config.toml
n_layer = 15
d_model = 192
n_head = 6
n_kv_head = 6
head_dim = 32
d_mlp = 768
vocab_size = 2979
activation = "squared_relu"
norm = "rmsnorm"
norm_place = "pre"
norm_eps = 1e-05
positions = "rope"
rope_base = 10000.0
rope_fraction = 0.25
qk_norm = true
attn_scale = 0.204
bias = "none"
tie_embeddings = false
parallel_block = false
extras = ["capped logits"]
init = "trunc"
init_std_qkv = 0.0264
init_std_o = 0.0
init_std_up = 0.0264
init_std_down = 0.0
optimizer = "muon"
lr = 0.00893
lr_mult_o = 2.0
beta1 = 0.93
lr_head = 0.00566
grad_clip = 1.0
warmup_steps = 0
schedule = "wsd"
decay_fraction = 0.693
decay_shape = "linear"
final_lr_fraction = 0.0
batch_tokens = [16384, 32768, 49152]
seq_len = 1024
doc_mask = true
train_tokens = 135200000
steps = 4297
dataset = "wikipedia_en"
Each number is 500 + 25 x the weight over its row's rms, rounded and kept within 0 to 999. Layers, rows and columns count from 0. Numbers have three digits each. The size before them is the row's rms in percent of the matrix's.

# v: layer 10 attention value, 192x192, rms 0.122, rows 77-113, columns 0-95
# o: layer 10 attention output (transposed), 192x192, rms 0.208, rows 77-113, columns 0-95
# q: layer 10 attention query, 192x192, rms 0.103, rows 96-127, columns 0-95
# k: layer 10 attention key, 192x192, rms 0.102, rows 96-127, columns 0-95
v77 125:464492516519469506496464542491464502499471491507484543517481472501513491504482510496480473492530528511476503464496531510485534470483558515500454459509530508491474493513515475544505471505520508541479540505485520505513507458459425465480479501469502504527452503509493523497504485472461522469
o77 127:546524525512463445498509509498502510489498522517486508460567539518487496512500467512508514481497475518538487503504476479515482494485472481470510511463518449526508513529509495467512501486489528476521493498557459506505490562562536508538513524514500476495518553481478484489480514483539482496
v78 126:459501514476542502481476484472481465497495510518512505501524519498472471547471484554494513484482505492548461496494510526503495509492533456480474486517508494472478449471492506548481542510511531490556512484484562531522496505520534504496509511542536447519530527482504488530485526497509501507
o78 130:522507523505503457515495526557529515512475458490474506469477501500535502475536519481468514511520514494439502526507482515463473488505516562519534504462507529535524499516472487461477516476496516491469485484510458493468480508489480510520498521456476498487486494512498505457486507481485469460
v79 131:524494471473497489535474523461523492530490474492471529484515515514521477494471498507563462473514541489552464457516481529475505488536486496521531520551463507508525486521525442536496516570484518481504491483517506523441499516541510494491498501484516477472501465494535511494516536499483522506
o79 134:473512522475475518483491504525514516474508495506490471502498506511506531499486515500481525484474514482521530527500492490495501533465485500450488514478567508526494505495497504519520488491476514538513531547473491529548497506449507514476507498464465514541520499494501478558494426526506482439
v80 135:481474475530501495510521503538501522476483499523486523501521487521483520477486485516484511504483478483467487541505459507480545473501511512476495547536531537484521496532520481524496486514519480498507510494470552492523504484487512501477461458560458481518534464497517467493572509509476557510
o80 138:471506498496517498484478517464492475515539490498467512493483511485478494527517501497468478494466517493518480491449480459506495493512487492519491465446491493486468482504473550449510524472501512493481463517547486494454484540469477498551540562450524526465487511492489540489501493515524460491
v81 129:470497553511479447543461501484478487497508487510484515557525502486513467502511510489529489505541506464494467477471498499492475492475490453507479470512505492519476502523508521441531483525495500501483492480441477503504515506476484488430490503527512532475519470511489494535474495487530475523
o81 133:466553474506506547497508504543527507496465520513503512468491527520495529492501489497490463480455470514492487500470503517504515496514485563482488496468484516503486507489490507526439535484536518507524494518500509483523501478527537515530510472511507495518490518508488504458502531531478526501
v82 131:515449524487482477458475508495491523485503445487519533512538513479517476528525499544530491523521503531516455473495462477555478530530497530495498498483498469549514433490494531500512482486524484489495484509498523473531531478520495531493492527499495474549491493519525506491507485526534494528
o82 136:484491477510505529534515526473495561488478500520540494501476495520505502446488482466446472476478517479528561495519550502492548500507529488484500488495507529497519520498557475498501508479457535515484521520516480530494470533503483531540534503525481552457517482498447483476525488489510480455
v83 127:494481510507519494478473478505513531483468492488466489462506492510474474535463503489476460516511477528498521512483518494529527497492520469574489468493504479497561497494539513513544486496486489463576473503478482485481472501546517464491525475496521502512500474538490478515511497502559483466
o83 132:514523485507488498532529530484502499506538499533517498513486483490536516454530457488516562507480519483509486497506458507489464504495479492450484533501524510503478514493451498518495483505510530527525545514524471488492522516517463531522501486456489487493516477466515498455501506454461492551
v84 133:496545524480496535480481510541548490509469499479518468500465497503500471492533489454551519508513513499510491490515494521520486483474527521521498516500473480536448518516519532487546515503499511525501517488545493516494521503471512504529526502493452479469520508486490474515465538512483484490
o84 139:494482514540497496509499485477489492447540542514466538522527520496471489507509507571454500497481484508478504513484517524479501551521507485512494492519512510506538494494492478515458494519503527472473488518429512507512478491563468543441474513513542532507507461512504505480512424503470515513
v85 130:459501507488562499457526482475474471486474468469487527533447497535490498504483488480529550550468478545461435506501535537521473502496503519500533464509529482492505494550469521467497500516445486493520492499522537496485512505478467514500471454482489467495504484535534500507530507526498522514
o85 134:489502529515447520532522494480507532511520542538506480494531521476501490455512499533474485460516511448512547503498457477491506476490511484505448532484477514541495469445476545483476506469544494480470497479453498508513504479521538512526537491545479518478521531487520462503479528483486468518
v86 124:481497471491515551494496482477516493526495461512489483466490471489514503501481479556492467486482497499563478499520504496572449495470546499440499485533505491455515510526496427466493480490482490548503522534490523517487492480505544493480481495481536562455500517523487534479486452507518521480
o86 130:537487547541501504521461537542432501484487474510526521496493479530470489496513517460505527494524492507471485487467478459481599484499462531548490508471516535501476497503519559514488494494515508487470472472521467488486509493529489515517491494519483460518504500486515478545523530507509484521
v87 133:452529487515488469495554518460512516480512499509526532475535526531503522506471487535485485510517468497565556525518517512500494488461496473462525517489455500493543571511522548497525524490487497527514446502524482500488510481472474511549497510439509462499520527482458513504500499531524539539
o87 142:558440484502489528530446494514515500517487472490492488547457491495504441506531494477490501487480483501480463482486490453504524501520503491534492487489544512493443423504475486488503477518512473493498510488479532508505470519503535514473487493535514517492506504517529477519494488470472484517
v88 131:502487493476480543462517470505511514532483499509484472457519534541527471471529469510506514529503543510507497479501486509473516504489498475467491497461490508503507500541489490477504530568490523508452530490473527503516483559513494512506487466493559454505487493460519513512499530503499422467
o88 132:528498507488472502516457539482476486466485490509509526462485458482509484538442521467486482498500458531511498516507504487525449508490523492516526528504500501473510504506511497584504508453533530475483486493522490507525512457492516447499496507513460493496489494523483504474503456488491571485
v89 131:518523514514499528508495538462508472509530490505458519522475552454533518501448528495483497506496495484504462540513516478486495494471483505479459508541508496480524500469477514498504494489479483512507511508474478473433535488489505553512492490517489499509483493469524439528492486507533455455
o89 137:479527504441479505500500466501482528467452528472558474478549463522504498500536471501477546536478500493515542486448494493531530523531506506524521458489490505520471514505533456546502481519501512449459493494472485540502507524544511484524510507489482484520510547474463506459512497483480490522
v90 123:453503504497511502506525492507495512543506482460519490540476529480503498524500539468485492482480512515492497515516508518514461508500484520488479431517516490496531493530517491506470516501523494521507489430546489501484442498583480508496484421485465480510497504493553510492512513511502490504
o90 126:516517462500488502502500491515512488487487507536472487469477491502491465526498506515499484502517504474515452498497483442515490512441537500491496545517452494489486504471513488487543490481536521482491531560455518494526548492446488522473509549531509479477517526464473496460506498500481504521
v91 130:509473509487522456533476456491517438485445515445479524496517509533510461484503504476496505494498513477457509461495495521473489509508496508514513518508503513499519499466483537473504501515502528507535500498504484535518502459497490451515517535498493556481483513461467543462572482445506566474
o91 135:530522480529502516452520507516517538490506478491480488504472533446519519484508504487509496511520480542513518519508492477516516491496522512479465508465524517504485490536525453514518487534518479488475507509477471456469522537477477501494483478526538473516508517527515490498427516589497440545
v92 130:503497517472532464515509483465484481486503507485511488481504452482474511532496510512486500547492530501518465514457487529453520520515476499514460454542502520481485520513462482448499475445511535473484515517515475527531500468553525499522456537468485494483465501506466522521496482513464493504
o92 136:470541506532496531486479532510505477514531490487518474530508522502488483470538469483543484449505462492491544483512520482509484515535503519489524538478481482539513490492568493529495509540497475508507505460481492489487490513472445513473560514521532514506519523482478516526493510508505486469
v93 126:490513461511513496488514527533496505544492508463515503446527478488531516500515535494478493498533469504520478479511501460523480480520446480522486492488493472485545484506468495529482528468446506485499544515473527515519450486520501526513482499503442486485492527506488525514499490515518479508
o93 131:509481517487501513463511472467484499503488469516495492542478517518460495517476480448496544504456531498511527478532501528510542505470545502461543524517484498471477500495509485478535502547537476504491489469490488482432537475493520490476528484487494481507502473449537490454542483517506516530
v94 132:463499470514495518541491507497503504498541474505530479472526513497472507522485487518495525504466509507494485502477502526503524477482524560501522508501444499481483503514497524452460477492514528532533578476482468505471494502531461527465508479451495499507495486486501442517517511461496522465
o94 137:529493533502501524482488488493462502482478499516536521506457497513452473507523517478506464501489467476537487492484512474536488498504492451467472494510470462528532502490473460533522488463470504502452451469527500481485477496483551472521487522545512516496501507490513541532493488528480502498
v95 128:478495478483503476505530522489482458504471500462492507452497562507502501541503459449500528483490479500521521476509519510485472488466453509472500531486486424505477490491481503466494477508480486500499472522513492528502509522510494506454536489543512508521519470509497555514541486519532502482
o95 130:520486496515503515505498536499530522494513509557525514552502442515489499512509501515499486533500479509505475510504459490511483470540538534524462483509509510481511513518509543498527518525509540510454537509479491480496508521470507469522486504478507485471468527511521433511447512522458507554
q96 082:508506504517451433518488503514514478489500532516541514459505527504573527499532519527483523483522490508467438510507485473493473481471489512493470519532482491517477468503528466488480511508504521545478510490510475531538465506513496495490485477472514467499468479460509498522490534494496481519
k96 060:495497492444504530501533521526489480513486515466518527541481502480478519543511462458483501504524515496446481500458482511476504501506535530500505504476488461456522481525480532527481500511553482472518486519517529497524521494478481490489530514484491529492537493544519482545464461498477502485
q97 106:526523504472523509538489461490490552533483552464474517512510467489524462470554442487521499508477494526504495518473520495525521505503487514467482510459514502449532535528482463504515459520476499495547484491467533486467485508479493507493512555495474487509510502523521495512529470564492512513
k97 082:475485538567502521478469462513551522536454510516502526482457518503511475550447514458497482476481485482489466495478537537526503512474508504464466523473491478502524551524499473495543466487490477511518514533505507528499488499522479507476503512514487517452514517545497501495517461489502496487
q98 101:497545513512521515519486517490510528488468530460499481490470452476506468521533428487488480469471507504509481539490503452527506492477523551507489479436515561480563566440514488519517450505492497524481492505522510526498452517512469524492543529490529485489511518513527512545527501499516484527
k98 115:496502538526488509488473468546514505549447548492494530472495450484528513557482468493492504488476508485525499530468498512528514538533493503451470494515508518484566590506498474483508473516474459539475508522463486564518512523530506516507500528510516477489498526533523507526502497527490516508
q99 100:479471478524532460477536476482499514498503488499506521487509505439519550521520542476503507521504468475481496472471490535478497508509489494543487514483454496490486542515512506490459486497519506519520499477534503459497475523523528465508507496474510499517506495477481506474469498489509481477
k99 112:521504478506502474516511477535508567531503546479502486498528506514487513507551498505501525525471483464524436532479456468462479494526481464513477488480477458491454547543522531527481454535487498545500500487522464525510483507531531544489528514476541503505503524503493478503495484485475485492
q100 086:497503490470535529496482469473469482531487489524490514468526541491467527518523535458516516488548472540504484484503448507482479519494525503500476473500486479532522507492476495467484507506498499529477517497473441456555531471486518515498511484532491539532524474536475491510558515473512509501
k100 078:496499522551495484486503523512495485458510508462520481544526486521502512467515497526479502499518487453507474515502488496504517518497497485472534455492477531466470511448496494533484531511492523513531545498528520514486468536513519497546509486499494457498469456469502509535476547494483552514
q101 088:512421496527479499457512535497493480508517468554513479504523517517489513483461566517488525499505496495500501476485488519456455503526483487534515472561480497544470452521515540489464498493516477504492534491491441476514529504490513461501485467502460495506499514470525532466459540505495508484
k101 078:497524446487470468524518544496471479471529483506507491516539527507487524490515525514501514516559517484488504489527471489498496456482507482518521474501508533522446424474470492492491554490504523464509498491492490498491487493523551458534466477504501546531543445481479497485475514487489498518
q102 091:491535480484510472522494482491555546519483548460527467515478458480503455502527423520525492497552468518507492545449463449520520472492514533515473478471528546464520547487473471492513453516519495523506475512531519501476486499499483543485531532508501488504502504509543509560507511526496472503
k102 066:529470444534490496507497515533499488536479490518488533494457489525458428500513513524488513471556517514476507544501466555442496501483464472466514504536459518546546504519490502482520503496495473502481528492558465526506512532497513494451454513524514487489474482489487525500477524512498542471
q103 099:475484500502475526469485525512513524547477522470491489515544499498516525519533460484485489499544474529506465536499504473517468506475529517502474473488528532462492543452485489524482420474487487521482445467452525528471477513524512537504499542495483509485563540481519468524521462536510490541
k103 091:459482488520527560484487495498520452505452515504463479472509494514484500489518484496494495507509505470513494500502476524495528544500496520464507473540496463530534520497516488495492500513456504492476528473493498592510468511501440484513465482526502572500553482525476477504474493497497514513
q104 089:491533483473502481505481473483513499474476487468487489523496490496521537504505457513475512474476524513513490427484505518459558479535495490524485472469481490572475479507419505525498518499497486483495497518505569500506518474488480458485523518490518453555500475505469488505509519460487462459
k104 093:494483509503510515484507484503456502511486498505460534517486539529550479480527423503486457486457497510469470487485486530485474500489471462495474467500472421556495511536469480482493514522500488498516503513480524525476522499492495519488508498523520483550481525506475517532499495488502497570
q105 094:468473486491486501488459497507523524484477528519483511478481496530519516482535510482521494516481514509456465491535517474519470547461475481500521517500490466461515489552469483521538547527492495525466489506517468489467491514491477487535509537490517508486490516513454503503527510462518500509
k105 095:536502471486474509494517515469451528494505533495485441523522497460512556548526503470496467521496546552511483547496484514505509492495465469480504474498492487465479500546481498510465509493539522491515478505479513473510493519488515481499486514445501507491496518525471479493527541470494515523
q106 103:488477489485495527515505488490474490481487540484491529523528553512494483509485501491515471509513529520469483482450487522471450489539481460478492469478466502503480500481478494520473466516465506515520468498534492455486492497469516506475461513543492503522476518518551527483472530517485497513
k106 117:525502500537501480470517532488449476482505557533519455503521530497568498526503476486561492513499515494487542494456528470515499488524485480501520525500503480474512438511483500525511528541514515484534522489502492495463507489535484549563489502483486494483494507521549472528532507511500466491
q107 092:490475511471464533452507480482467529499525532552488507543517479468545479496546512466532509488457487506447503477493536485524458542523494526521513526519488479479468515502481511481515459489505510453563483536489485531483489527482474528515477519481490491473470515508504497508495561503495459500
k107 092:528508490539480524495490514407496536457496520500459480500498509520509459487493545519482519506468482469538508517457504511470548519504510511461549506515477525466481514495488502497498467517465526525534517498573493509485516515522502486520471502503484469488488529512457500482523535480444510492
q108 091:501469499493495524492527484508541539467494501486508503511516524467507523491457523511514524529519487474496538501490473515490529497539519465496478542501455422476506505520503500483505512517521497533518529495518529495490542448502504567483425486496484467500476501511473524491520522507499511513
k108 097:529449494480509511509473483497541523491482482492477523500478478493495479469490506489527544501525519518499475545531526503491514491484510483534476469520512485509491530504521478479510467515494509535532536517549479509525524499482507509487455514537482431476450485470480542465448528506523445537
q109 101:499542475481476486508479520518480526511488467503524510461529518514500471497507474476455497500505479517467476526521520494523475532519493545512473512513475490488564483475480495507546529497525449478510461477501504504502506483489541493489495505484485498488469499508531489503505479458450479537
k109 098:491513485453517524477519561533461463512526511514454533504489524517489488513511483502477469511530517483517474516502512465503491538484494489497472508535504522498486532531493512488506530432524495493459513459527519495493525521454508492544499506528480479473508491489540489476501538457481516493
q110 108:521522491523533507546468500491540502488577504494519511497530490505529495512490502539536467520538484521489504479503513480492499456536475509459462486498511535540470461504496537521530482481492486556500508491519501511483510468510502479498513467505515502502425482503558497453499529499536491480
k110 108:487508548504536486509511494516480483443558499502547483499469487524522475523509492544531473503504518526489526524530503462530486481503486521513488492532511474484504480471527496510512510522490539518531506513494529508448548445487454501501501464478503533493493535472524476518511557510525469478
q111 100:487540530493476477455496509520476442473430515511561486546471507509501551505463503499505521455453487459485517479487539507451482511481509493531481519528460474502510477464498499446481459515448479511467503525514514501462475474509501498498496482448496506516487518515493517530545483523491515504
k111 097:497452494526468476490488517481490502456457461499531498537468521499508532529483497505490513477488536490499502456486492548448528479491511455529513504503479496509506514498424514501527455535489487482463485534488536485507482485477511511509514514492503490517536481488495511534525464504532453505
q112 090:502488461485516485476500470513520512485471503519547516507487500520492497506507550504534537478508487497496499487487502499495501447466494532458515474464535545494500517472480524515482490490473500538463468479475488528491467538527476501509457451541507508486493498498506542524507526479532507463
k112 090:513471496504420480532491483537513466501473506530509510493503488517474520508472492526462525464491504518516479528472475536521501468478516513497521447470574504477506505467514528492475516525492522527491506505460451510502512499491526523481467459519501520504511545473487508531520508535468488543
q113 093:527476464488493524485484474486426490480506540515473495509509524490504490504492518442472526569451511536486505517469454484491514514519504530479507541531502492478503459518503494511514496491482449525467471481471474525507487471509479514459500497472530530497495516547518481500433513515485534489
k113 093:476482447498525518483488491506457511479508475505472525502525493482524441495498550497432489513510504473532481491497493515511523553511488488468501479551461534479478529479458463517500487509504494519504458495481519543534518541454488480499494480535432480518517480485468514518492519503496516503
q114 099:511456489489486534469472474528491493530537514507498464434514489485461518510480517463523528497453523505484519511505522492495535483521526545472489489487485536508517492475505536521489490535461482537512488529520533513452489497516485494469522509470513471533453510535442494552509478468485547467
k114 097:524511488456441463507493497529504490517509528499538485465529477491468532467534467502543494501487495498519493479532503437540528482486550549481486526484516531516486504468520530513502444516470485534516486541479522551490520479479516522487553461454510485493508500509488482534512478488480495496
q115 096:470505545476459515552506490548479512505429467531543470457500496527529506499475503444533518499474510492523501536474501495499466510495492500496471513516482477518497519470517524524500544540503502503494537478504502491491502502481497492460475507497526496504466500482543532465529461520463500508
k115 098:489500492476470503500497508513511492493465503513544492436488500459464543500511507482519546500494503468531500496481493484516486492499494476501488476545491484484508511510488548492516536530464534532467516512514484528519485529480527582489479479497525514485477473467466538509497522480472480552
q116 102:503494539521468522493504487490492491493494440525455454538463472503474501538484496493498516482513490537487469460507509496474477534504485540446482508499499532492494473514464488495457457515540509489519495514521552511479580524535479523526476457492501487521503487498573502554448513495490495483
k116 097:496490524501493514571516492513491517514471501511501441538454491472514535532488461545494508466497486502463535462478490501467481508483535523481514521462515490480542489512502491481504468524517524470541467490531511533468541489533502486576504472476491499468538499542527489562458493498501515480
q117 103:479490509501526542460483499496495472515557549491466506497532506539493539552499568528491495503500493527496505521532541478487511487521520517472521495503537510531514500507493485492505480526499511509511512496467516502490514504518537490490484450547468529524468532537526529488498534518498547469
k117 094:477472502515512501483492490454443476521532493507527464489555487545539477513527477515499534541486468547490503520530504465490501484522514535483505495515540532530482486541473509469490489519449506524479522491490487466507494523519498478515556497525458531488487504521500538533462565477524511496
q118 104:496530467503479466491533501522509515515541509549501490503504518490511503510521467518532491498480486514495485493399485511493515488529468510500493482473529526505532509488505498551482524506526517559469516488561528518453467500512511516487534489521541464492485503525487488501513507490464496485
k118 100:506538462529471496452509502540480475516548500542513502557500520503487510511507469488466505500481534501494491484440531463512482500510454466523495491496550509492513521471523502514485556483504530528489497467519531514504511474550522452494463512515551473489482509496462509533533494463444530508
q119 104:519504535488506492535494485514483482510544502484528493477485498543496530495453554532473511503485504501476504526510504465499517543492452522491460497459520458530548451483508534548557507531502454485451433459516488520520515496501470511516513479491479521468493509505527488454487458510522509492
k119 106:492508493474487492490507533517489467524533487470506481507467460507491524518460509505528520435472509476511520477496513456514501527465473502463458465481501521504514479487484499522520554520523500480508453475488533553504489492517454461510490513473465479466539467503511475509492494490513516482
q120 096:501520485536484502498468491472490518487517522493477515494531477481534489523496524460478483481476472502552466507527534517488490507477486526494515551488494479516525463485516511498524538491483516520487518497523439501456489526508546525498492522473509509491470471511460464474470477499486502506
k120 098:452502491478521494527509506507489493475565526526519495489537536473520530513554495491523505508489513474464490482553524455567491517494522527515490538529508490475460507511501479470494530475489527449542504496473477483468469521484500529563506508521518540523498497448489490510480474498495471485
q121 104:512513498451504489518522533477499519510506497490505498531503457515524550518512498504525510491511495548473508470439499486516523453447519488475508498484477515478483508502504541521505491519515503488529552501525507453455493488552546538489468515535479485504471512501487540456531458459504491485
k121 096:533518540509448471518529485466479516512419481527526481516516500515512497490476495511499482435489539508467494520483496429527507495499477464487458516502521496489518452485528545510484510513507510486517538514527516486481544489512451523513482526480516536485508506478539506495501482491504490479
q122 091:484529508507529522542464517482496535494510540525469506501494517478475458500495462512489526500514522528514510518477476471498538488525512546510543494500518542495517540469518486498482504499516525495510495480502531470523487495493489372511497518523454495489488498452482472514510483498548456489
k122 084:483552507527509521488499487517503534497510490514452495469473527504458476526493509495520457551493518513479459474493497506513496508485526541487529546530510492467486515486531498548545493496486464502473487527510549436504463514509451482535526487538488534471503539497514450508537473491486483519
q123 095:506476519484507498542466503496553511520558511478478499467496487509497495464509521489490489470468504503534475521508444522471494556475513524519511492493500548497492573545500516487499500500532497539524468511479520489485494486502485504479490470538493533452467502512479517492478466528461528536
k123 118:486508542493486516495475484531474524520522494478449532458534440508485478481481532470424505526477466485521442493503503529489509509460503527544496478508509507506497513521522483474484457469551446544487485494497500520493496528474453500495527487496505481500495496523455511441464532478527509532
q124 097:509530525528492491512495529462439531507558500506477528491475517511507507500474515501472475485437520500496480448476512504530479492492485496507511542491451515480472493514463486468479511520523485462492485473462508506513494511512502515534471464525471510527485496533489485465494510511505527458
k124 102:473486544538524468526509524448496495486546519451488467484513484505526516513529497500521470428476464472451519493520525488513474519506478457495519560528528526454467432526479524469476501503515500485498470492465504478480494534509511515533502506492498494489515502536524504504494522490491538520
q125 094:488504500466527499479473485478483511526515500506518543533481513509562472523543499532479456521500468513498514465494509504495527505487494525529503491493502497496542531489490489474441419524491488513542525528526562519491528477502484518508522508468486583507521516494528483511472479515496465528
k125 092:432498472526533495468522535498528483498471511479504511517458509471478505498516504532551469507501500490459494470481517528447504511532495565487518512435515512507485486505473483518477468553521433502520521525534497508467493496535524536486537533462497511531491499499460467549477501504478477469
q126 095:479491529525477519521499532487504499462425493496484454524496520454459504469525520494556529446522491458491529542498497496494504540532514498514513490484502514518494515473538555494499491483498515522493479537505487516477473481489497512463483529517520444451478496533480485505519486534542450502
k126 093:487466479527512509479514522525534496490495540517495486484561494495494522447487491529507543475528510508563480487519543498503474485483518482516461495503509474490496524491490492528500458466491532554566534513524526510503506536508534534527498483495470483529476486476533500506521509502518461535
q127 103:540475543466518505543478506459548530504534493533501520512461534508471483534503511469499487525517505518447504510524492504495504449524484506490529496518482450474501466494506500493503515541494474459531486536527519486487517517475486492487521455504461538501496474465526507534467478476496530502
k127 099:540487543466502534540493499494520525506504472502498548486506502508486529527532497525553496448532493514500480500498474492500521492511501549540529499521518509457475519474525499491507539516531496428519500493529498474508503494464476488510519506464454481534491514490516529549515528487512524504
v96 086:493510494541459502437516494517520524502521460476509496509463505520529491501509500507509482515521523458527462480497480507454555492500482534482493557511503522493453466450527457504497527477462490492478499561489471540475480503490527523465490466532482501501518518462496511494457461488483489511
o96 080:494504492518505526519474516443487507542518539539499496530511515496483524527451489508494492475491491532517497482494502486528500497479494499498513456492504477529488514497510541515497494523489473540524538490506516485562503475481489470503528532523479523510528507502468495527507488517516482498
v97 078:470486514435485508509441520495525521502488489471502506506503482525524513495482495488547526503515480493489504504550487467491450519527510510469461523477484447472534488469461436479499521541523501499519435500522476522498483478485519469478473451503522525511517495467497508521491481529490509496
o97 079:496518537518530465453492502490505498534528506507509486494510459486506480477462449508480522459505460512530440508483459509522488503504485542513509494487534538535534516508537500513506532481474474484495526503505497456484493549506491505509510536512561498533529491566511550499516481505520485527
v98 099:493495540472495469520506507467496496457504514524554481533522515522472486486452532473500553519496535486461496497486501479495489513493502552493461500500471524523507532515473503468479497525508436531470433527482498544504523497474499457506488528500514513486451547526496493522478516457513477516
o98 092:523507473515506479495487536528497507521497535516470512446529490469474518467501485519458481484506501481488442522479504504517471556514529499512499518538466534515480518470522493468513474466481542500501559518522481511479472512486485514500481489478557510533527463460505473475515499529499489500
v99 081:487506485489509538513538528534501453536473514506489522570510440498524492469509506503501421498527509504478497474513492491507464498496485486461515500483473507472469509452542478534501480504459492509515478486465469487506454522506516525507508521496489464483497493515488502506509512515481512536
o99 082:492470474518517467483482462498515499517496472503521499485472527498475513490550484525531481513506502564488520493491476512461473478493494516516497505503524480555525517511437537494473464522468448498523536511525506477503521520482513470471482472574470508497465505513492532487477485519499558457
v100 091:497466487462485483460499508511513469515539523496505473520518488527454518528479509554460454503489504485511543507508562489479439480522526503533495489470487495492476499473497497537527459479503450519504485493485504471548500514509498523509564526450490505548495515485510510490494520496490480550
o100 089:521482503470515511523538490492546486498491482536423494548492511511530509524509475508524485474528515500443475497482460496542489504531534474475491511502504529458452509507493501499472549481486509457532517510485499508457542480470464499506472534528471492472482506507521500494495547522496499475
v101 080:500534474476528466518473491545526498450498524500538492485500504510502496507495496552477510457519514477490522518493515495445479541503485527476448511491513511516459511534511550525502525520500507504496504499488493512529527515480534487537477506485497485496477533475510533531474519487485464555
o101 079:488503472528498478431502492505502502571508483535461471522513531498516540539457517473536436542509524503521476501551520485506467453546505480478491512497525461475504469473496459491507517472475502519469505546481529518485490485484464489488506476503497515482508476505519453510470515544485464504
v102 086:472466488481502494484547521504478538516503545507475506480494513510522489519511442500516486493480486482514502497481497484475509506458523549513503512533497465506471479494500502500504516479500485494481512509488528499518470482476517468545537476518511481499463479511509505548518506525502490505
o102 083:504504542476490474511495466469485422481510480530481482468542502488487530496494531483493478520543492536487538468519457567534519523517527514479455514498435513488508487497511500516500495495483490493523477519475528525507507497480489525477488478496506487515467519485524508482488519491515506518
v103 080:477457537544507474541484509526468447499508512504520481514511503472511507513482489509524465497490518515499526552480500507500479489545468505465503478537504507483493500503502483525465501540556525472555479500480520533521494487545518487525488524496498490487465501493475513473468515525506499515
o103 088:536511501474500523489537466501551545529566488530466532484501480527519501501496528510483521531440470482512514473470532499485513498492527484507442462502484529517505523456515490530507517516425505492488475504503469520491534464507512499522501502521455493513502484486482497527473529484525500503
v104 090:458514508483455528495510507503483502502490475524514537509533490529480491529507497502487457502480494546495524520489502474500495477526523508511502458535500518533490501521524453529458443462504502495498469513484510512518495495497462493520491457474500526499512481488505507450491488532460505469
o104 084:492480534506518489469463479535536538526561478480459495508462494527523495502477503478498508546510554488508523463493516491508506505477462499469536497515512501484464524517503545551491514502498542500508486497475491547502474512472469438507464495542504478496508501463492496481510495464538498529
v105 085:518550474477499499455499517516480464553477469504512518500534499505499496505487520478526494460442508509544532498517494526517478509484485452500470531519471513475493546484489494481507493472463498511500466478490491525483555495472551495516525482505462475505501542512499450455451450513500524494
o105 087:446522490517504506545507542484531496478534514460492470504523540522507505512538510512517498506558493490440474496469465428499522553504496534495491500500500510475509515476468497493511542517517507506510534514493524442517482479491499456486502520468511528490475477514496520562521536496491461514
v106 088:463519469539469478536516503556527480538489477517497519521539479488470512488465536498466550493497538487441480506491505462442527494524498524487455526499493511509484516544480486489486487501526504483519502543550523474522505496462531519498437526523485486475501502446476500492478490512482504519
o106 089:540483492485515511489500494491480524543511553478482479482511505495507500454533482517517493474480482476536486481495481502521508494467488498531508511475555491485480503461523517488533472499480488535503491485468509477485529495493510483490495512425518517507535508515471465532542470466479485496
v107 089:479482502511534478451535526508505506512473496481466511452477469513516516536494487507526515495522502502469517484497483502521464577566463497560553492459530492501512457482443527526510465510537499491479467507459495493484523548484504479492495524489519466514483495499511525481540472545506501485
o107 083:515513552506498486559516518501544493498503481499523523509504495445497457504504519492461484561501500507478498498501453526452521473475522491446510481502504476486535494524498467497499526470519505493522483459507527483545518532482517527486517497498520507514503468547498517503454540489523493562
v108 082:529526503492499528502497543538515542520526495483482462481533545534480489479494499511472478494541511492516521486458506525493487481491517527476521500482459497529484444499491457552503503529482488496468464510525552487505519506519471519461519453464454478468451518517488533519497526493487522487
o108 084:476490486451518462534557505502465475492519469477504501510505530523493530489502461485518479508497515489496468461506519525488459462491514498501511498515493530513495534486480509504506499478497498502483505479452477467440475491485514460533482529543561506512517454466556517461497505511512518509
v109 077:467504438477437499484495508524473482472523496488479480454503461533429485522507471494478472517511505506536504450483505502550464480496518503489512521503472509481482515507478488508485510520520466558489461493465467500486499494479485530535558503503498496526477509497494493503522460523498504467
o109 076:500532558535554494530536524466496527483505527511462529486536495510535527514498551521506518500515467451521518490521479564488534512494495464519504534465475467509461517501485530503498491487452455483484502482476490497444501472542529497465515532521464492531514484476477470520512526505523494515
v110 081:499493494541471478510514516521524484484472535488527515484468513508521528498455505518507521517510536442505516484533501466490487501440483488497508478510521563469437515504460525522520530525479504479520477472513504514504508521513481462483501516538574508502549510481505476494472507538519536529
o110 084:504476554508491489482535507500506531510497480527492486515550488466528484480552501517486487452494454529528506529544499518481467561546534510484522520500507515531517487465517502444480495513492474515505563517511487481495465505438500501511515480501489487502476486489488529512519529482526456521
v111 077:505522512475542536568518528518455533499513494475498490493494461490481476466499489490505505516483504478500490493522481477475524487536461519512498506455514496477494450541562480510476479531512496487484523472497532483523560499525507491515492499571503545512487483552489507533504479513493507482
o111 080:490496507508449475463475475525477476478471506530501555505494525502510509472499527521506430504483494518467489547517519466484481488442477500532468536520518513549508526474471477498479532499500482528517514557484475516497442533452509504514511508435534494527486483502508542509503526530491470506
v112 082:489528532517471546464535475533461501514505512532506503502468488510475475512506553550476455487501470491504487458477487522501534532471537501485473522527466519503469520510446483463507482470472503509465501475495486487506495492489511495455539470534463504536473478492494544479518510493455506513
o112 077:508528424496548504544522517504542464513511486522486494502508492501495555483511461464523540507546546475521503500504518492519538479530520484463521511480511465548462427506531521502490528483498498514504502473468492473541492475518482497506479508437512504480529516511516464529507487469527488454
v113 079:547489488478509485509505494517544508438538503443480514479469492504472528479466504509478493505541485511487538465548513522491540513547495529546511528450486518489519510474507472533488501446491539499479472498467516462491489528490520536481500531463491520549505503477469549463501491528511488497
o113 077:485507519501490493452532469454520507512490516494499509528496541463500482491537509502457457491446501482466492464489482489484475547543475505495451528481535474487488481499513502510482498519520493489489506509485506480469487501541510509495524515520519506489495501546486517527475503525475529512